From a checkpoint of a small transformer trained on Wikipedia.
Size: 8 heads of 64, 67.5M parameters.
Architecture: rotary positions, local attention windows, value embeddings.
Training: a variant of Muon for these matrices, 505M tokens, 8344 steps.
Each number is 200 + 40 x the weight over its row's rms, rounded and kept within 0 to 999. Layers, rows and columns count from 0. The size before them is the row's rms in percent of the matrix's.

# layer 3 MLP down, 512x1344, rms 0.0775, rows 0-28, columns 336-447
098,189,183,191,203,288,188,227,174,186,193,221,203,287,152,255,176,219,237,206,215,162,228,255,176,202,283,175,207,214,184,191,177,230,234,150,171,246,173,157,169,224,218,206,241,140,236,207,218,235,196,185,186,170,173,170,251,157,254,119,202,257,207,204,241,214,161,303,152,194,153,197,209,186,178,178,133,204,133,248,187,133,239,164,304,166,134,196,184,191,182,222,154,179,222,201,170,296,195,218,232,170,204,188,117,155,167,196,213,148,164,201,163
100,141,273,153,293,216,189,168,293,175,216,149,228,238,248,198,238,267,226,239,233,212,262,268,165,111,188,179,216,130,201,163,290,231,185,203,107,215,111,187,127,142,214,163,189,185,184,171,150,149,197,151,216,284,207,225,186,217,183,126,178,165,211,212,245,191,178,252,183,137,170,305,224,204,180,147,199,156,207,165,183,257,181,183,114,266,146,218,272,202,253,208,218,278,167,184,228,234,267,192,181,170,255,224,222,223,186,231,200,218,170,234,191
099,193,197,220,288,153,201,205,239,262,204,263,132,239,249,218,223,206,174,244,141,140,235,225,153,239,200,230,222,190,176,235,203,238,228,145,177,203,214,228,236,150,119,206,161,217,231,159,181,167,246,197,214,223,144,257,229,176,136,177,178,174,153,271,174,168,235,228,234,173,191,185,157,169,102,202,212,188,156,220,265,203,207,125,164,246,132,188,135,184,229,156,264,188,227,206,206,263,218,241,159,149,174,155,241,193,181,176,216,207,215,260,224
099,230,237,118,228,219,156,179,164,192,77,205,203,197,223,222,248,212,156,222,187,205,236,150,152,199,133,179,224,162,161,190,274,224,164,146,166,184,85,197,168,151,201,229,193,172,211,226,249,219,186,247,271,212,148,197,184,267,253,257,167,200,276,215,180,194,121,207,228,212,256,226,207,210,203,213,144,221,177,210,164,211,227,223,137,179,259,169,216,144,214,161,235,210,265,288,251,236,143,129,262,176,207,209,304,158,217,162,199,179,229,228,168
102,137,216,206,256,195,194,174,223,160,157,199,272,199,261,145,144,248,251,126,196,163,197,278,224,219,328,138,216,160,153,153,255,250,182,233,179,290,198,211,235,174,223,90,170,227,214,233,135,190,174,250,216,173,247,156,188,191,172,141,201,273,187,116,207,138,170,156,124,207,189,235,262,254,178,211,198,210,215,175,214,170,185,182,206,182,222,219,230,269,163,220,261,284,184,199,191,189,217,147,182,173,253,170,154,147,181,229,188,207,211,231,244
105,110,178,193,271,161,301,238,181,150,243,249,186,199,165,171,182,185,194,236,279,112,195,185,256,115,267,200,167,218,197,149,196,254,170,145,170,227,203,141,270,189,202,156,251,186,164,226,139,190,240,259,266,296,185,151,206,177,248,212,185,232,119,107,149,198,172,179,217,244,191,186,184,197,113,192,233,184,211,210,216,241,179,195,127,205,163,195,189,225,152,243,252,256,206,164,187,214,263,209,178,203,153,278,226,178,191,186,221,223,211,164,169
103,270,230,250,190,187,191,222,125,199,247,247,175,142,218,258,172,173,201,170,54,188,200,240,203,227,186,162,195,137,198,281,111,225,199,156,163,200,252,166,207,261,205,188,177,172,197,188,186,182,231,178,196,202,242,208,184,214,228,202,271,222,164,183,184,258,205,214,224,123,235,240,196,225,179,221,187,186,236,171,198,420,235,169,207,132,245,161,218,193,213,243,197,258,236,120,196,181,233,194,219,189,208,194,191,233,250,182,152,193,216,274,186
100,322,268,181,241,238,212,207,223,250,164,172,233,183,273,220,223,143,150,215,259,210,151,164,218,288,169,185,201,186,190,154,216,192,192,183,181,169,225,246,265,199,182,209,188,150,205,204,293,176,247,195,188,230,199,194,163,251,241,201,203,218,156,216,188,240,170,204,163,241,240,157,176,167,191,183,256,191,173,192,212,209,243,185,242,120,230,275,243,155,166,194,221,219,177,181,210,209,171,191,113,225,212,186,227,182,253,183,171,242,250,244,172
100,127,215,270,226,260,219,216,289,185,186,156,154,212,182,214,218,222,193,252,242,147,234,255,190,193,226,235,152,146,157,194,136,287,198,191,194,267,221,206,196,206,256,261,138,222,265,248,213,207,256,139,184,122,226,174,238,220,211,218,233,166,159,302,175,111,229,210,196,184,277,185,224,208,148,212,101,180,217,282,137,111,227,204,154,192,100,214,260,246,261,155,176,191,172,134,184,175,249,218,212,131,138,160,239,239,130,243,193,209,138,229,176
097,301,224,213,225,272,175,190,158,209,207,124,168,251,229,218,181,251,223,172,202,228,273,157,187,204,146,158,224,243,206,211,200,106,289,178,279,263,230,150,171,207,178,203,150,183,253,212,183,224,182,157,293,219,220,186,169,175,219,184,153,164,179,279,213,252,144,197,230,227,197,204,197,231,223,211,225,295,254,156,159,243,126,182,223,164,186,216,198,230,242,235,286,196,122,228,199,193,202,208,250,218,219,174,180,211,139,185,129,216,246,231,216
097,204,140,119,168,201,159,199,210,169,126,229,138,261,245,214,178,190,218,107,221,135,178,203,167,222,211,182,190,239,190,197,299,241,161,163,241,245,189,183,168,144,221,174,216,209,188,171,234,210,260,205,271,277,115,143,216,166,186,229,227,210,205,204,169,206,211,140,204,180,251,232,153,106,221,126,237,182,197,157,243,209,178,204,177,127,234,200,210,269,157,167,174,263,236,151,167,210,219,217,248,223,197,176,236,209,202,140,192,200,223,173,202
106,214,248,239,183,210,216,218,201,197,221,216,168,241,191,172,182,166,94,187,190,194,190,196,190,228,220,207,136,236,261,302,168,238,199,189,226,212,204,203,129,128,187,241,256,100,199,149,152,223,153,246,166,276,111,212,178,195,261,284,155,198,105,197,194,133,145,153,238,279,218,138,242,245,205,174,256,164,169,227,199,236,204,236,164,164,164,182,237,231,220,233,239,249,209,251,196,282,229,254,228,186,201,200,189,151,210,233,223,207,230,194,144
100,220,197,159,250,178,172,213,232,179,248,206,247,310,264,245,259,260,187,157,255,212,246,289,234,133,207,198,189,228,198,167,189,149,182,158,222,193,223,111,148,180,246,251,165,187,191,261,150,186,199,209,256,155,169,177,241,212,187,189,199,242,139,195,196,222,197,186,254,222,175,236,281,162,170,198,189,165,81,202,79,171,282,170,178,212,191,245,181,163,258,251,319,224,120,244,181,273,240,212,195,161,219,176,113,152,190,240,230,187,204,179,155
102,269,190,216,184,152,139,175,228,230,149,166,213,187,205,223,211,208,203,157,195,215,176,148,196,226,162,230,207,199,170,204,176,158,241,210,195,158,177,162,169,168,108,139,163,191,181,198,247,196,187,265,225,237,225,207,174,214,198,185,169,171,180,188,253,170,134,317,264,211,218,210,196,184,144,230,204,209,225,210,168,235,173,263,178,186,222,133,217,129,182,190,211,192,171,153,213,276,199,134,214,210,203,200,152,193,188,217,142,123,259,267,199
099,212,185,180,190,232,194,197,251,197,248,178,179,222,263,202,244,138,250,188,208,194,231,163,162,255,257,187,173,215,229,294,173,155,241,230,200,255,249,184,211,210,155,252,177,187,192,252,194,189,223,181,209,176,270,157,193,183,239,209,151,158,104,209,247,226,218,238,258,241,223,202,221,173,229,179,190,208,196,218,152,266,251,193,221,182,233,225,190,166,192,211,204,223,265,244,222,157,159,191,183,198,242,196,194,199,204,237,178,179,141,206,217
100,172,178,204,202,226,169,231,274,221,204,236,206,217,155,164,147,150,178,233,138,229,170,238,171,249,214,158,170,169,229,238,159,207,157,159,233,224,205,189,182,227,203,277,210,228,169,214,213,217,199,234,260,227,244,273,184,221,169,223,244,244,189,227,170,193,212,232,173,201,137,196,174,181,155,249,132,226,202,188,153,166,274,181,204,169,203,201,155,212,172,205,252,215,109,217,145,232,187,172,208,167,248,235,177,263,182,159,163,168,186,201,161
097,195,201,208,195,158,247,141,195,224,168,226,173,192,295,237,255,155,229,188,228,177,185,247,189,167,189,216,242,176,234,219,155,227,172,191,218,170,187,170,217,200,195,205,169,171,324,161,223,190,121,200,346,257,224,265,202,171,204,203,158,211,193,240,267,274,153,198,180,196,184,173,184,151,189,193,270,230,160,156,179,178,194,196,232,174,193,175,239,221,249,199,255,202,269,147,140,270,231,237,243,270,161,193,108,270,183,122,244,248,255,139,183
096,219,245,204,204,214,154,217,199,245,223,220,209,279,234,216,184,190,157,209,200,227,207,162,242,201,228,217,181,133,229,257,162,150,200,230,107,205,178,240,209,200,225,246,188,234,270,172,182,311,214,282,193,207,169,217,181,245,225,205,205,186,226,200,196,129,189,206,202,244,193,235,217,163,233,187,245,248,179,221,166,152,213,218,175,239,205,204,148,262,225,201,183,164,179,220,136,187,179,194,174,132,184,191,214,194,165,194,235,198,219,194,146
103,172,197,188,218,228,255,154,189,140,254,199,203,138,210,238,236,207,318,264,215,192,234,142,206,183,216,179,173,212,193,224,223,244,223,230,244,180,233,207,258,257,209,199,215,235,194,185,151,197,199,194,252,181,129,169,205,160,182,204,298,238,109,264,205,195,282,159,222,157,266,208,121,154,245,207,196,229,206,238,181,229,181,201,201,159,263,184,154,123,202,203,65,147,202,158,182,204,197,181,148,111,166,222,209,215,137,140,213,184,167,170,325
100,210,176,158,200,164,187,158,173,226,209,177,168,225,208,208,110,320,152,196,245,166,190,172,93,183,196,175,189,222,223,175,173,251,266,121,127,219,195,242,218,230,194,147,172,271,167,189,192,184,273,116,245,164,207,225,235,234,243,155,209,221,235,202,212,176,207,183,208,191,147,195,179,214,176,258,283,206,164,182,146,86,248,188,174,238,190,243,252,203,179,218,227,241,203,228,219,220,211,175,230,241,236,230,177,122,238,204,174,251,198,204,265
101,220,195,179,185,275,240,125,175,216,196,164,193,206,184,194,168,179,168,223,222,247,186,174,254,207,228,213,179,207,173,255,197,224,145,178,272,187,186,166,208,234,212,193,266,191,274,188,264,236,184,232,224,186,209,181,263,203,181,144,199,144,213,277,202,215,252,188,229,239,240,182,126,191,148,200,266,214,184,214,149,193,144,235,162,211,212,225,226,189,172,182,273,148,155,183,211,112,212,134,211,205,156,162,175,184,154,173,256,230,191,222,240
104,296,132,227,218,213,181,232,171,144,215,152,162,266,181,210,278,219,219,211,241,239,230,193,182,240,161,234,159,153,201,181,182,165,207,140,178,190,158,233,153,192,135,274,231,136,165,217,223,264,219,215,206,268,152,209,126,223,190,195,247,199,197,277,119,206,220,177,176,199,198,267,271,172,234,257,147,188,151,182,164,175,211,158,242,199,278,199,196,178,215,262,178,219,222,215,255,280,186,253,205,247,148,248,281,173,229,162,210,123,159,181,276
102,193,135,220,236,204,169,231,207,109,160,203,170,234,148,225,196,207,159,168,197,248,217,166,185,165,184,205,182,224,290,236,205,139,216,244,256,168,143,146,65,171,237,230,263,218,255,284,144,277,172,264,200,199,185,204,228,234,230,88,157,249,129,115,171,179,216,170,160,122,216,187,190,134,188,231,158,126,195,199,193,177,153,230,152,236,137,150,209,257,187,159,196,218,144,212,186,182,110,93,154,209,244,150,154,223,195,225,184,227,194,212,214
099,261,200,226,207,252,277,244,237,174,188,146,222,200,264,263,182,157,241,243,211,174,217,126,209,221,263,199,188,234,279,178,187,219,272,205,163,219,218,193,176,144,225,124,315,200,198,107,193,208,184,171,240,251,201,189,236,211,161,229,143,170,224,152,218,244,186,138,256,195,188,144,258,166,174,163,237,237,234,139,206,113,189,202,195,227,186,214,198,203,226,181,165,131,196,152,216,234,222,180,191,153,274,218,313,245,159,188,121,241,174,205,197
096,161,186,200,180,161,196,286,177,162,236,247,164,254,266,224,233,226,174,245,184,240,172,236,235,144,206,163,197,174,161,151,170,217,218,150,179,225,199,208,226,141,208,156,152,229,192,192,240,164,268,178,200,127,251,212,170,197,195,161,191,163,190,123,211,226,180,260,208,246,245,234,212,235,254,277,249,206,218,185,162,196,183,189,126,193,139,100,165,202,158,214,196,234,242,162,246,203,237,192,278,217,205,170,214,257,202,174,187,244,228,219,153
100,187,103,278,214,198,224,200,222,147,238,201,173,286,199,123,215,179,234,220,167,188,281,222,245,195,194,253,193,213,204,125,236,143,230,258,220,217,237,134,189,127,182,167,188,144,297,191,155,166,201,208,183,198,240,225,283,218,200,194,231,197,183,248,171,129,180,269,175,177,212,213,248,266,189,212,215,188,226,155,208,207,261,204,160,208,155,206,177,220,220,198,222,144,193,191,205,163,232,168,240,187,219,113,218,204,181,237,134,223,166,181,102
097,180,192,207,238,249,162,157,231,150,190,233,180,172,187,235,211,147,229,135,230,174,165,194,159,181,214,216,203,173,254,201,192,229,227,111,161,143,202,213,197,156,170,131,238,146,171,238,98,189,241,220,203,175,138,243,176,194,178,171,129,194,247,188,151,197,191,190,126,178,275,239,173,187,208,266,167,150,125,122,239,145,167,218,180,200,218,170,233,238,202,163,218,200,277,188,133,207,199,198,195,107,220,148,243,255,232,246,210,182,232,142,257
096,146,146,210,207,200,183,145,228,234,160,175,273,209,232,174,223,147,204,190,287,209,149,267,240,168,270,202,261,199,137,239,143,227,207,262,253,206,243,250,150,195,275,216,148,140,268,137,230,185,216,221,130,233,138,160,222,163,188,164,229,261,198,205,215,209,149,226,270,201,215,163,214,216,103,139,281,185,142,186,206,231,190,161,188,286,120,188,153,162,113,198,232,302,238,193,183,191,219,159,120,232,193,251,243,158,222,248,210,214,257,179,237
098,191,183,159,165,173,195,218,207,183,137,160,173,197,226,241,231,260,162,212,236,224,164,264,194,196,145,195,54,151,204,204,144,160,173,187,237,224,170,240,165,205,193,281,222,197,194,170,226,204,276,235,211,158,233,158,96,210,245,175,202,235,156,211,181,206,186,203,254,256,241,249,219,250,178,157,198,230,163,208,279,144,208,212,268,199,151,277,164,177,240,238,237,219,233,186,201,177,237,193,236,165,215,158,241,141,130,193,123,174,192,223,200